{
  "norm": "rmsnorm",
  "norm_place": "pre",
  "attn_scale": 0.276,
  "init": "trunc",
  "optimizer": "muon_variant",
  "final_lr_fraction": 0.0
}
Each number is 128 + 32 x the weight over its row's rms, rounded and kept within 0 to 255. Layers, rows and columns count from 0. Numbers have three digits each. The size before them is the row's rms in percent of the matrix's.

# layer 3 attention query, 128x128, rms 0.1, rows 59-81, columns 0-127
099:149102157090123120109177137095093138137166107157141110131076107125145202101139146123130119125131112074143147126073119153096134102076099066129091165171164103116137115149121094127130124155137098105168115197104104058123123077126136173112103118111058108155151148159138134084145132105094135042085060081109110155197209113062179160198116138135182121139094124172154125160141139118124150120120
096:070130131150128151132109103129119128107066119195129154128209142204077156121121111101135131157136138146132120067063133167054159121049129156119139120156167139138099212059141138160146146108156108116138128164125094119096071165176102120110131048086176097077157144123109121105117131153125156059117117137092119109118134110111068174178086134128138121131148150155093082152134106138155119115164
107:129175155103153086130123127131128122078139076122160123149117143092178109153146158158084147117168130127086095108122164090196174126126177160154065092146154178198158172139117169093161201109158119104108107115153132103162165118140172117196133183120138140132115109129161085159154134178122129115116162116115159129161119139090138159150145137108136164100102121162127013224157083090136145134135
085:055156129152122097181084179117191126158079190219171144135128094165131119150079159143135135071102143162136117163146073107087127110126128153191150134130114147133111122145112138120102137154161172111095105149154130133151129097130108134092144121104144077189076101140132136197103130125079155077085147127102136085066106135170135132091131138152138136115125127036129133153089187056129154164156
095:155118170151146136087115125120110139114155116150120125130112093172133143180146104086079138097167151180143134144121143116072112171116100158099130169118149121113148120169079096131133140070137060111085184064165088174217100078115104175094141186102120075132117117133174134122135134121082152161084086166121154152164140144061161144088178121189064117100142129117077125113081153106111111182095
076:176152162169138114115121139198127156156122129129113179139122131176131099095113104206125081076142089191079108096090103127058134087100132143113114137131155067082146131144116133163187108116090095194118127121065065138132112135137081151160158156136142122134171091137134131049121074128129070162156153182104077166151132135160102122115174124105122124129127108102118157116067114204147098167144
077:088144052126163151182096086175085133107190119160110119112123121168149136170106114121180158104104142096174094109143100129214098120144128130134162094157156157175143048094168158153104120177157167150080151103115126153139125106111114140129081126125125088127137116099156062100063081082132129099082147115124152130099083101129175103160131166148191104126129149167144127070093087057095111111141
090:148095108143066168114084145248134174131130134141185091087162155162114110147123146147159143120075133113173186154102099111084108133118103151163143175081120100112106108149174096138156106137112156099167094136055102194110078157125082160134094098155141107116105098171121171103131145120175094161106111170072119133121112159128141108100127119128135155126119120078123146101020175146129100145150
084:131072100097044126151090134151126152103130135134141088096128112155170154168145161097089144123104159112186122094021147120115139129117102158087108121123119055077118140124165097162104134121083085141152109111142080171158145134146113094147042047188057114109105162141090132105130113138105104134114134149118127082141109147152144121131086132157106148135130130102121191099072201113119182152156
101:089111066100072147129119098103126078132077098199167131144048139086136067138158147122091144126168121142118134092122119098102169147101115184121088127124167059153127167117127113113169139040110127122105162140088148194181113148103099096085130156188186143141130148121138138176128090044093112150152132135129055097102141164101138147189156138131102152139179129132143101138116110119166111114114
101:123156135168157141151175162096125105126172119119043194107123164114114099166091103153120148133078206111137090132137078130085138101173093151178146110164085190100127064148121103073096085129072136125141175149110112105106148083085128168114171060082147099168102119089171089089160094079132151107080122142122128141109125087107140110168156077163137141090173117147101113130169122103092105113112
107:170130146175099154100167163054085179107130177078165149143125105174136082113107132117123159115128109145111185144126096129171081104126139110108171125140119159130146131119137167079129122099124194110121139166130118103055066168070151088100123153128099086161159098130150085154113149110146070122121144140081129200121138146094173149103110066094176142162077132146102190122183098098105071112081
096:096138070097211159171140129096120111092126058176098152057102094098104107110109139141076138114090069082119176154135109111147159148156117100137122196147180201081136162108111115121140214181136080174173119125128152131105124163109158113132151115160091102101126145108124059162120124146119200155138133127105140186160101154122145065105088112120141142169161096130160134142158147166128132136130
074:144139203123179079112064130082117185142145113143119106131140146135106084138177127126184062140152182127149196122155157127105096173103108135148091152104131171101112118087122107140150063131133125132165100134119117095154141117091097139147125108085147097123137132080182061166112149152190121178166114107071165110148093109185098108135130120169129133150087099101150181068151097138086181139052
080:114065189083137097117100141075184108167052126128082174098158120077119155184119100126131181110130179118108111137119137126150118120105066100126117161095063171184128125111127123105162100106109144095102155220166114145136130167113155085137120122055119125144142168127123091182164112129107171144144125119128142150130138152168129074125104117140109105157168068140107126159129134044078079072129
081:087114083126065145131109134177097123085143140138151079116155103132078068145086128148120149087094145159207112091013117138118108142148087129153098112139127098147137070149161174116169115075121069139127103155131143129130127122134116176126120175090172085133128157127085147189110157128099178128102135166139110194135106105172159159116148092105171152074139088146125175108116091203150117098112
064:158157135158211114135198072039075085139085111095101135142100122122135118190118121090159124140177156136072137106190142146143132156156093121131116120148112193150127100154109118120176130132125137152114148101144119120155115094055161145144175204092100147132154120107166087119105134112137168117158156101131139110127187064093171135133166089115090154092169049127110078122153084127101134158122
111:118128124134158168132144101124140091152127098152105155112129139119120140184146082097165136178114100105061121106169176154147145139161111063159035121123150132060110177100159106184213120117122085137134144110115181133146132147089135152151122141060052037130142110141105106134125138151137079129152135101126169101149179083134189136130101151135122148080098039144096132153130146122121113104175
103:117118091134085078108156100142086084114104151183149052100150090105101110106135093148076123130171178099152138074094104109119075152093165111178077159144158082115108154124126083114089163131167129158141139123129129119147116119128107162149153079116158100086211162105118138081099122113092151062121107134169153078115136106123092142143068122184158129156107149146145169086222153176135144160172
112:150150106117110128154111075147145137169110129036125153103188132127122134115109147068143140086139103175155127140134146136187171080190107154109248105080116106104126111112087127088101115122111144081173120090139182076105110144164133157098178108138125095111184148169156152122137138102132085166162133084109109048152126127163094132130105179119162119074074146119131116155162121104136084112082
085:164121102161109091110126094136091174059111088152165092138177124121114114160158179131097117179170153145159131156122154155078131107156081092111131151085130178124149094139097144061100145099084101140091104141125099088112169101115159149199106144158107106142112155113136119152116116128060128076205129077171152133128173150144156112112093097130108119053119091097107118152061225141116120130180
104:093128085100095095117090184129133073153134152139091025137079168100154166146181139112108132149092142161156125138099121070131129086100135089160077145120092173132167141100123118147134143111116185166144149191100127140136131115128099151040112135147165129161085183120099091093151204129143188141054179123134126111192144117109137147074141156102111090177145127101109125100168143096109133145143
095:203104145083179130125171141106124077147098154119082070115160163125116143143098097150202099131149133125101137122136076128129152099147127140192044123120105142168107132128129187098104161169103130104096142126146112055189108194078188097106158149090147118117161143138136140136080153144153166125121138103075153157104133167119186104068181127133150184112104135140103115066152129182100141167121
# layer 3 attention key, 128x128, rms 0.102, rows 59-80, columns 0-127
110:042173143152113099169096103065155084136114089116100143132136173126198080122136128074161213104140184203109107144198117124070094114157079136128129165110105152135135095146132127131159136121129177132106095156140195153088075147126192133108155135103185088114164115131134121098147104139102120198108119133160147096100068139134143129139106143152087180142145123159097101119129093105104150085101
094:129089106057149130111109199141118100115130152123118139127070080080171188104132136092077126133110130114172140180173126100145126088154085106123109108127150132172119151179169143146156093132126129120055113187099156132225170145112102058114104171125114137132104069091044125192139119136105094155155138147091123156141128131158111119107176149113095153155196185178138143128098105147136132124152
091:218097069182098142108110118143077156137129145162128144152166097136137084084076152134121104161137109140150157130155147183132117171090126093130153190145118120148134176165163122147135124153101203157097073109087151123062104165140100062113085085121104140115136166100093126173111113106147132198115091157155135106101081147127153112095124127148073112184098066159105140131188159189127105158128
095:138090080105150143070156145155124122144153086107119131087134144133109102135138128159182094209134147110129137133073113085129092145197123121069087157162099166130131124120158115178092174128129125122161158083130141162102053152189144140124129072109206189078165113105122148082148106168190122167079106126131194139189123116143153119109115179154110196155145133120187129116147161156149154134142
095:134111126119191109192160132154132149122140067048067138128193111073090122129115166107114144097067151091144164109133152170163136115158126150121045117122140094115166095093103124188141073112067159135208090108099191089098144162152151121147151106158127124153106162148116117135127119117171074140145170127160141164119114105137153109089146133115170171081143120124127150196066158113102087107126
069:109071088114049113112142122060163134153110115151145086084133155109133142110119179072139118130130169096185127184143149127192170179135119146155119099154137133173096103092158158122146138182203137120146143126170128091129148151099149106175090171125104132161107169147116178181125148114113173133165101107154144086093154103119133161089119163168142189118181143175110160135175175128095220132115
070:148108161181114126083109177079118147160114166140112111105179143091106124182159150127105159118132120145110182182182144116117135132052122123065095146131118094118130139144149051113131145095116129181132103109117163164132171162158120143111168126086106141161114146117096193189126156187099136149108155114110167103195175162143096126092089117068124181131086155110093129186198187159149144143090
068:111129068172181092160122093113146124139113173113111154111102095098187112125094156116103143129183143161130063159116103145167145128119108111156031068180181108127197130126145161165100100180115202130089127101163104085131168111116119132118132148195056127122151115091120117114144118182096117158116161113155168070096057139120065135143085164142136144170139154173144128113128103120155138151121
086:072093087163071123130118151108140104142175093191188116122102109131164150109158126101079116118131109151164085105121086107139167144076111082164171124126192086145102154090167136179141204127141116159116121122113119157194147101102103167095046093145160111122186144115082126097130128161104132094132109137147077086153068173109108140130152167185095109176083176135159128092133158120168138109170
092:171126087111095154092123135151071099130072139072140156142103160089111123094138151174136137165053165124140188136048159149127074122120134128132128138131125107147174152144139142134094120143063119158110096152122104119117212115184125155135137059102177153131134142154086132183127116192140192134157203104107131183159143084161153169138161148083147122129161170143147091182116107144138105107073
097:121102139118166108159137137091178121142104088126084100093131165202160143117154092112176165135083171127143077118070093151133135144124088138200101118117210143087104123110144135163215152163163120131130105143096159149133096155169146153151136143138184143116115081138101164188123140124169067103086094123130165153188104132140127150094146202089119095182145121178134119111094083177087133135086
095:137104188117116120088117184076113101074168114112189155122161112089122114120130173106114110142133093130075154125119111165077120161157145107125181090145111116105131182126115113166173066113161168119099161116142147133120128131135162151141109130136130118199126121085094064113158124118151060162172092108189106184076149111138125088055121138102083153112077084128081164165153077091110056091129
092:188111146142172085142127111080082152135144168096133121111141159187160122114118109121081119078129146068152131137091072137123223116160184170077151128156091178138094114138121084096125133143125129119172115140168140154147126053083115169088203114149128094123113147148103148157107203130136077127124128086117127132087162149042139148168120104110156123055153159117113129115108076156105160160131
063:157105099147095114096126114117109156143131119119109121138092107065192142127086142125090106117144127167134032137082109121192191153154086142148131148118158110111145190171101135199136185168124125150131181133144080105081123120154130124128174181163109139129102187135103154133120065130099136119092173137170169098096127121142162118122083151136095070157175176164106142122121103169111129152234
071:152188123149163146136118118135088174112153096106147096124099092150170140069141104100096112123136136100139092120164080126065120127158130099110121130158119124079088134115089198090147113150151168125115114087107214017167119122114091127119105105173063095140176101133116115096082108158106100159128146099145087139103157098143119155091137135188117102098101177145187135105059088177118189128110
057:115180161138163157147143145188135118131150109210182202118130146175095130144146126115115125109103109138157138165169137086158157153090163149113126115184120083045085170061119091142136063098191114091155116145056128140121137140126178080084100107158144135155164086113100164105162156142110062141148128096149065115112169170110130091095111113146137121148106127135106108108147154142181137125194
109:148142139117165151104153187142185136088124111047104131128162119097097172121112156143164114106116127123081177157120170146143116150171156165135205115130058115111131104085127153093120160136150081113103143116176161115056112208149156135172144151135188099103134120168184149175118159098086088175106144094098142187113173119154067103087132127118144090149126072111144187121128101122110144102078
096:089171098079134130156082093141104135161118187152193113157103123114113097105140074150130079117154070135132090093056104120091144162084127137100159143150156118141128197188097129099127185144122101149109149146079099144172138135125103116119147142119126061147188146182152122157099082149145108130160168160120130104068109142079085189160175142127116145156116099105083103169122097176071111110201
104:145120103147167138141165155221144153067123178125118169115099099065152101153150111164109107126143067122109097153100089164178067128163122166123147094103122136160097059118082102108128136088156116142111120127138179153106121138159196127113162166122131112164108164094148101158195148143179088101097124114136182132115143145117165094143107055117089138136140055135100075137138118090064093099077
096:146159130113130164148115088121185145127133182156131146196132108123124038115114119115170118101125196113092143134114120089105165158112054127091090152131135099131199170109120112134180099168115163080108125106132163142158096143143152122109200116094111166101152081158126142082199090096118076152156125146145190117165158097115162193135102144137113187125112126115108142147099052090142107069152
104:102079102078063138136085122147126162102134139180108164136100144115101111156108115188142105066146160156113125155113155184168098151096195111103117136133214151095104144100105149132126204160140140138150123121126119108126084108134121117199088127123076128103162189161083132137118076136148171106189156178106106061137152091157122091103123148186115105141104164206132128136149168150144186103110
106:151076191150153173062165087081082120148158119124122133106109176138198157076165124140121074168153088092159137166132106127125078072121097163131157148147128174136115119114101151102105126087176169122116124161178145110111085135088145175121134072127097151158140067142126115083183121101088160126097132119134133182097173089153097158122178069165088136164159070106111108079152147111129136179105
# layer 3 attention value, 128x128, rms 0.105, rows 32-63, columns 0-127
094:129129038140192111159109129120108106146121147107144207162117141182088132110116155131129105093126173127129128106123141155127088143113155166125107107081141116139138154101090105164089176189130118098058193122132194122125092094173140152144108139192153179112170149136152152110131153082124116130119088129151127100179120152101140156225157143169095161169122223140081156137107120114094098093164
087:062131114143192159144110124135102106121146133152118163075141147118159099099172067132164153109115114058161068132093112123103196140117058140073171164105168126150123135140107178164141174092188126137156105144037194162098119120068133115146177153158145145104128091111115157092148140117087131110155113088115099078127129085164113163120180164133132146073162123170121098142071161137090145113131
097:179133114121134164086133085139081134139070111180097139147133111101191178124155115154152129155102140081116098180134166113154156150160129103058187153169107148131117141117142131188115109130151159189074108105189118152145081142115083123124152178132157044089106175072156091139114098140102113104153165118182094119114077128135190111176111123101123105129089152116129084159115144122126093057066
097:120152137146151222147134115128192102121126087133146189137178176147057156117111057103190151108147146133158133124180118145087108095126138120128165129131148103116147226160172176127145132163082083106111169114116148127134077137124147169109160113112121159177125108163122151176136128135080115154128157160123122070165108173158183131156123108083075148129175093136162175175125104122135154182173
091:152161090157144141114118104078046102101150187122107143123121140151097107139151114122142098162102158123082145146162227138177090159107124161109137121105170150178151148114118143148148141081144157126103163059113125095152173151151140191146081102136064112102109133053143083117144143150086072132101144137090093110170149149156093126031136109113096102132128116167102098112137189116149147068090
098:146083103136073153073154174177125134107123138120160119087106134117143114090096134122125152128150122121186158122137173134118095172104172182107180118168136142086150141156126133161146155101086117097133095121159102093153095075084181128088140099135115127206112140136071101201166130108128102148175169150172088119085114136085128050072123073162133117108082133147081171124074140102158093108056
085:107126101161164098139103141123107095106107138106159131138194096155197086128064140145074201057143157129126109117114114140092109156100199155099112101156172177191112125034121135108111144154165136149105146155155182120096132108132116080081139147093074123146143056102115151142132107124093098087142155105144089130164150142124153129133115126084082137132078106154106112089111092079164054087113
089:090097138026112095075104072148145115120141160153090130112093213151153075145084124099121158113157131092137124089173030113129130175119065172149157163098152156155125172100126132144125156088191103127123099137147068137113108143142169119083109115163125136119171143140111097145159132122148125081104088171154166203182134180135119167125074113185115120131141139122131124132170122134081138102133
092:108119146111135112120130142127120107117124104038045109151163129082146140145072097143195155140133187120107172110108120135104159155151108146139034160133171073111104134154114166114144138124140094118087116189044099122106100147072130109107103072152116124119112065133083095147150142146093068110107150182131135120125112090088091082112133201149149143145102139122106113125101140218082144134126
092:098121114123024162181102134171155110095113201071175105112133164134184129124129136114137075103142178108143167142090141092097133141110146121113151125055076135115137182099169110128145190112126092163126123146097086111157173126087107147106159084152105153136146122142148124113092103134077118109168092094190145156164104119086091110168064172109140140118117168190107093114190144166115088156153
094:122145054135119144168169150145092080170091137112065160136153146128099070119149108098108143110130216116115171119126088076137138081107128167169106063093114101087139109067085086196104100154155160117163111132169097113149119098132092121084156070114167105104114125090131118087148177102114114117138158116120164120140117121150137089060090103136129164118170133107052103113110171072120099078089
102:132104125135128156153090123100143167119117156112105158081115092157139109111137118117187190141083115136110133124066102094157098156128126141113170090142132115100116185132130182155057141139145134120207094132185131165061091147131109129074098062147124116106157136104137126148132084110151180144169122103097065093117114113102145092064127132148041145070103128110140187126177115087186172167178
090:096112139198158033091077136108115105171143143160075094089080164155085164157088197123148117126087107118229129142139170066116105138123124154111165129134092109122067140174123104134111090087124132130098149089105134107115102122094130137111115110088104105114079143148144133199067139127145180076111138181184115100113087146157129111170161142123109173157111163117122117160085108115133177127143
107:089077137137146172133120120121204140155212143131144146173152101110196142139111128150142132153103155214068090113133117133086188113101121090113100190140093132126137095134139074139096068103119144098152095098148104134164073161169141176210153069108088158168139163084151098130126141078124106165108150110159155160172137123157127147078143131082118100127089164078103105127127169142103138157115
085:098103105170168167159048145111091085150114108134130092106130114134095151146115103134130118148125149100099148195136073083114114141140099131158133107080136150145169136064162090124140085153176158117136123162102119175133142137121136154072165089121138147140099168093117126159073217179174142164132152195166113144071114131144180189100164097174117167168049135171124153101121144125144118157069
098:176116160071171192084125076116166097118124186130109170117132114170106153105114110158164148108103099081118112131138179151133090135094065094135098145133141161122105128210090134131120145103105101120122099171166108134120183102118135079094133115120093157174136112065170132157138164185049173076129156145090162138128149095101122144191145149144147139048125154086099127175076130071116160131129
100:140109104099131099120132090176162190126072100158111109153128135110142152179098173130165151069124165098093166126147114197144114117125083116181109094094110142138166165129130127089068138081030141115128153099108112051080109138204160108181137134138135106088129120123079126143139121094106169104157123101110140106110095116180087160101178129112091173121042117140117172117122163072135121142100
089:122183161096157123102095106184158111122101125099203089144105115072073081139105081130131129094142171097136126161152163122103126176070126125172133124186137164182119142073140143117173065100162114133200129156099170166133082134088143112155098105154070128117116105140155080105166113115153198146164104159145125080131127135187172152155089127161103172135101148086142084108155160190156125155124
092:085089123122137092164090125155175094162119106113104173183107079166112146149120159072133107111184159144112150131124159100116141168122105172105100166111181114135152120097170121114175136100133125094104089103115105140139091146164164101097112186099129106149103114056146125141087132220126109148149110108087159125085097131080052136101097160173151175095156144116154103171111065066140169059168
093:093136125143107119131124092137093116100190172161130122138130102145139085117120099110150083177183149078124158131147141134145177096077167132115026091127155166143132088159100162143150191135167075091084108100126099141146116108142147137126131090127138160200131075139117107091133108094090152113154122087126136095083145111160171170073079080080097187136160121090193166164177145155121161105076
097:102116113199129142141121141073153051120137158183134145077131106165117146143133116127157120054176151084053183066178124097140132131080166114076149091123126126105178154141171098086117138117136133091171156193123065103159115104121085129090111117090131186120137134138178100122115118131192105183172179115122165096126147126130131115138178123174138095112109174070154113156144124153165162158111
100:149106181142171198114081158159125076139103095117118181107189123085120078182153127171110137105145150134129122155161120108132166162117104092171099147075143112155143074106147231137097154146132114117141099133130080153225064105106127166138125128094126083040089135152118145114104116138155150074119133078104088093104155156105144150127090078120085115100090124122124117133124121120065153135111
101:151106104189067177091123133126136104106116137170110149076146136113155147131143150121111118209166139130085136076083153082092093177041124145133239094136135139143107128171156123184158161099185184095042121192123156142140110142126134100126097139103146177126125155116180126138139098149104144105121120154169133166101092144130168107135152148121103155186142144145134093153107117176162164156112
099:068135163060114133124125108111106120130114134135122139135142116121155122199146119039121173108032116150072163129093105105113154128086092125078145101113103098074167083163100088170187066212058079126108113147165108132150155170144144131161132089169096107112118171116153126156144086175151148130112123105086120172155166099140127087095146126068122086118147115120148166102121126093132096101119
081:145163129122145138129127121069146159090121093181112124118082138115130129112142168155112174091147141137144181150178111153144165109150158146156072110127056195105095124075142135125171117139149187126136118084139109109113117148113160188158074144125103063111132163159200122108144151142115117128145208119162081162156158126069065117079145140102184037072083152175099098114103118140147130143126
106:176161077113132083161172173071122143086177155085158157079099101134116181125149185150141184170175084067103111165117133076203145136125153104106143116118149162110136136178116065167135132145105141184111173126116081143116126125071125048202100139144117161062127124116080138105136117156152125117172132173154142129091114131147151130122129124086095136152074180118076174116141132123130128108120
087:100183101090140123158111136081156170045124102098106130124128094110109149122150121119166145152079100117157106147179108111151106139140141137079104118049153131101141194156090160150111143126107158100097063161156187088139119152121110110121193141092112220146119171120163122145106058058150149122164129129138082152143094139105157089078081090138131156125175126120102105084089192110117124179153
094:102083080147125145081131152112113106160106113127154135140163155101082108151102087066121117158119137140115146114171173159098153098123139092087115130090084109119079112146158139112153120162102165110089069203112145122114161177135147102140127043090113104110127083140140157183174148073208121075168148100073059126125157132095097149103148074126132144143172100105083133093125102092106102214141
083:186109138088098181113153144151128159078098109105164104085079169119127071139104145135119158166087143118169123147161088147115170075079109145107123068092128095169063110078160166120107064122090143105123223220120143128162110126123084147103124137145172091137106099102153128097111154087183117084110134167108144171098100174139130113094172165144104124160120164155150088146164157103134101151143
097:122047120141097120124150137158107090127161115171064189122132102163080087090090131142127186141090156172156073141146064191093158139134057102099105181107203106158108126126163065112096093163127146170130140174118105134125100170146165140133065128120081083145119182069129138108124110141116119121130087110128150109073155135113109113149108107152126096115128154122184134041128176150144117132128
093:206185171081146118138172153121127178126112182113128172152151170092128159113174114087133131153188180114113136053102105138146124151125159176088098120160110209105130131147173126092163102162138183146139163135152116163129136137147130124171207106134086135152073156168149122173089148174158071124148123143121140161134148172145145087151136086124208098127130112082111116107071133167165109136100
098:167105157095104126070119110077170134061099055125075136128135094152110142145177118113144077180097140107127119152093145139148134080104130072111129141131097157152152098101102117190144144133154180124078091164151140121195063115127132151089168136157080151123114183150078132205124150113068159136104125095138074104079143104092135153145145222116154170071164126156139098155119157120120131135135
# layer 3 attention output (transposed), 128x128, rms 0.096, rows 32-63, columns 0-127
094:075137078170151130182163090151122162113150195148093181118139128193105163127111124094142126053121126101130131102157087126125116171165124159087147129102146119168203215124148103166102136156128051096153151111127176105128153098172103125158077134161125175092116116117110140071156131081095090148117146145103128138104105127102108156179140073142102181097119174187090139076107144087125164101111
093:120116090124169178150114128120138107132160172124128170076207093195052135130118060125105180102124081102103077130110175088124176117131127123101097147099136103098078133147080104075146113135157077171121129192054155101107148130059122140096109148109136113109153152129138153093109132072109174108144083113107115046136110086126153163139154166135079090135101145132122109166120115161120174124182
099:171160163089079099102117113180097143118089157138108122134108135114163212182149111138074102120119162048086136161107194119156145130133115125107123176151082154075136145106091121129119079154120115145073116158155114119144121067113063117091082174142134066132115173078119112113117133150082122104108147153161078083174118125136132077175134155080141099140116163090081099074107123185094113083125
098:161118148162130139153116073168145109145126117125186142083142188155080134135133121091176082157096121127197146095167150121143091097133095150094164093160173069103113233167141177102158080145059111111131155134093137110123153127146168134080135090155131127147107142177112092133117098121138099147157205131113143041139163149144158142143104117117141124090163135155069130158106082194164098121110
093:165163065134158112119158143085070112067170147148094126148148159168098102154173104130162168141089152138105164116131155114136107155117196132163143092138152156180165132092097156158163100083165166104120188126125180076115146159151115137166073136121097118134076178070143075139137134150081115114092160077115121094159158111107153158046120110100148134151132162122137087182176138172137122050110
100:143114127111039170090130124102159171096107074159150184108148155134132096192118096118183137138203140138111204103117113122086091187075159161136139144160139085132138163105088146158105157114137128121123068138138099108154087122120173173097120164121129080167095177139057126191110089114093096103114151121137109135118153152131122071079102102143118111063139174098135193155132170108104104112122
084:146141081184137086126094152129087106181110137116094156156184137099173118145095081171118153116179143173093118104066122154160110123136174125104176109135114140153070167070147133182098199140111130172191143120161128097104129171139107108091091181135072064090119131122139162087092137111114114103173178165120137095147134143147092139103187118125109160085091150188145121090087139078122116087087
090:148088114163184174153133109088136079146122167151126136128112184120149117164107123117129135074157168113154057111070085154106118170157075158083008154136110060173116160159099086159084102139162128142122156161158124120118103147123102123142114103152182108121154132095179164159138092159159155121140127088104124153104165195119148117104156134175151114125185115122073163099172115145102149086173
094:107107115150174168106087118120132161087080134050100148145199134166125113108106142113154171118130133139142154161145122210154156132171104145097131155123147114101158098140151155114140108090141116112142136193065106071149076200114115136082140150106131135128155076139073103178160145127135188155145147173118109136045084133098110140093147158121114109154077133118150164142164146161052151093050
095:121071116156111254165140128156121136074032169115108112081146125099114123187142146148149097109153160082137099131111099103100103151150095111105122080134127201153120140098152126141122151109175088127139076145149146127148111129090103120120154148113131122155118112125171105140140139093095113103112158039162109107090076137086094124135120135139088134085142132124158200204202116098107089117127
101:103151022146124116184121193148134089177197196091121111121132138143091085126128134149087133069099149097124146120085132092132138130127169171125176114058120105083138152091095044163167087133183104146127143140139116077117108128149100113091152044084149117138119139123147148178138175077129118129138136134168174163135086142157125092084125103138112123153167153096106159122086134116130116102079
102:114126144110090127096119129124143101151149143070125112078122094158142143130133160092133163130140134117132120121091101124132154135120172155111127115127082151106125172125086144131096114133140126095231081109163099088074140161151137141093088085186121190142132178148068116146163074126139136160171136132133098087171129121080175122074078181098098177040173135108153070078130132075159204103152
093:129162185191122129112139145113110113152157128116066067129072083139120119073092173134154165098132147133200105186151174098139111147114139158123095171107137098096110148155172110144122065110102161119127157122068170147124103103072139119112075135131127145070072118181089155157071121150140121089090138196161139126103121088118098158113118126115172159143139191126095165114142128101139183040144
107:131088120126186151158138112140170120130165159172126105154120105101163164097107142161124092144098181171087114119118118141165176125070101103136153140170088145132092088104118127121131059104126156066139080127097116118080119177130145143201208103158160137182060160132157117119169140106149088146120124126168137159104099092141094150055137087139191073142117181070120149105085150160149179112096
088:114109146162143166110076166139155171165137104091136101113143138113106124117077106174124102119191123090140210084133064070126146109115082134127102139120119155160127141078158131135110125193181142131123156152131171143102098125109104121122145120147089143129082157151113078165104123178165068204148131165156187087096086149171160218127161104163190160154117099090118055135149135123134137101112
100:174154128122092094124113107146142083088146152156162151119100109133139093107141088108154128103109072115118080120130219138122174145147089071123069187164146086087151176136091111136117166111127093114177111137144179162158113127116138149124169171170197141187089139125134094140137148150095112107130115099094188125115107126140152097104138183151119169026149098165130100131067106161127075063104
101:133097110115103079155110098085140144161085088146142111121123169086117105137085139165169122080144139089068108162112143145134154108167149129153108143029157144157083200152185131131095138096036155111132115100109134090096163136170164106215129162102147135138131120075076106171090113100091140156172081082163137151153122134152146096093171136081124128175062131128097110118109135090124101119099
085:135133181203160111131090163209142115127105116152184139149120103146126144163124092115159143103098137142094158152139144106104106144124176145157014151125142158166124182110165115094109070113150086171154169103158154108118114182111115135126137146117124170068118115193116099086156123054189162126159131130127098090124126147189150148178099120121104108123132132127117097055195119178123159092134
102:123165128153126092157114121141155038120075125124086172164158122112108150138103143090112092145111074126105152125145091055094136139086133183116054179128135102135163139134161141122171101155155162136112148126106111151165117144146142154119148200109144111098123119083084155098107147190078145117182162121104177137085107074044083143089166084113102121108156081099109102172053079127139123116152
095:192142054137138138118112110086082078089105098228120106112135146097143121174120129093131130193130157097136135116145121178156130120104127094111070103111139093135128101175059103135114148085165103089125151129126108081131153111134153089109195112117099116144160071124126094092134135090144186079157070155123156107061138121152161191101113067133087177111121144087117183148084136136133149114078
089:130159140125075135149137141131168096108148152177148106152124124132144133129144092113136124108116176107089175071150108082180093126100125130107090097110091133056202199201216074128163134097154136138187158155120071099172165118116087157098164125139106160139129153125145158136108164127179093143117126146171182123137137144140155136119212132174111124082079177150143113144173065129171135116116
098:074123196129220124151113176152077084134123140101110138099181146147068080187123145137133136123101139070143139133129129086138167128151145093172161122123141110149121066130091207105109079178146080128151137117085041141128162088111107169142141136135170079074079136161127110116129130138138146130117121155122179079114133114143192086146146095194115123098122143130123133088107080148119181111085
104:126083149165053090091162141119103164076121197187141099120129152148125134184154146100135083142141132092135126039080167120096100152055137171109079115150125134109125104175145088195114090133144144105043132206135085148104125132098108078088102098139126159079111125160128119109152148098095119086154124158124167155076170100093128118148148147160114125109152185128149108104155160168119166120132
108:123159133066123175083146168147116119155134110086073173149139132108123115117107126083133145077023107086096126115165078108183101104086130101068115128129108163126114081170122091164189123223101100112119098137156160142064097164190159116145113091116164132145126135127175109154145127149134103163109160106129117167125161103165128085097131164086117070115111123110180153133109130192132080098155
085:170139120157141102108121104114169142108129119184125117121057102128145117120124130148116183144119131106092102131122082119098139198157128121152189067182096125128170119128127140166136115106175127132120130043165123147114109102047168186114102173089153142132112158102132099149128116157138149149175192105164108127178121169138144073096221120093143035104087088117106073135100105151126113075125
106:133168154085123062167156160129109215045150157098133159125128074087111124142144166117153197139195156095126135175125094158171132133126112119129115116151117167149199107152097087124102209150116132112097071110139115102079090077131168083175097104127097150061128102134096113068105124196125086109139103130137142117144137136122185181098135154084106108125130159092136150125171156135127135109112
091:072156146129132091184127181109119191127082105162086145110088130134081161118118095092169086139083111113137110118086100073087096099141106120112183156090102130123123150183085136120134115106120149085129068126188173133124153165129086097129192155151108171143156138149080137130126104109129136122176122162190074154139090140106205114034109134168088135151199130124129132127117155178138180132117
092:122092106154079087142163170168085136162115118133173114132137176097141074149097070104186102142107119157125147129122130121100060164099171049101214117121116035107102121165113114105187085148088073127153100171089129133131141148099158129099135127086131110136136094164130134182149102140166172129155081123102115190192106110134165130102142052143153149124134126112178093154150121125119131178125
085:125106150153125138104137167168183103092104062085159114073106179136095144127099184104119146129100143095149121148133108109067187118155171139070193135116097102141120123090124111150095109084114148074126188150115137169120096150112099145193099097137174109122115073108139095085198116134143102098117133179116141133131150186117154137161172182174121139179098180126149105181191184142177112128107
096:112102098124081095105165156172110104125119142104159102134127180154119131093134146126103195145099137154146090102148078118097171132177041114136111173120148093154123078123094060101103080152147149115147167190125106116127158099124182139136096186154075083192150158105136159080152093176141165165150102117117157097097094177123121086121158073174155091143087149097189109085092161149142102151148
092:174118121146114165137124135055129158090118089149155162145160087150131161130173104118109135161153133123087130136095127152146131140081160110115217145157115151122132128117142084059150063169126158139125123112193171128198090107190172128171129132147145184148140107134121147148107168159115122167113175124173193175101151161176194108178077152116143114132101159069137144119148075168125060110158
102:132112139175159098108157129144141184120123113131067114147152087138121191177166128089113124180044107089163129118150145082130110083175141074152083141092053120116121088143097112151114135172116145173086073183091112126153138138089150142090187144124136189171108188133089096207135129121086150106092174148128108098133142105161104111143161204122157159125158150164098080149110160132134111127122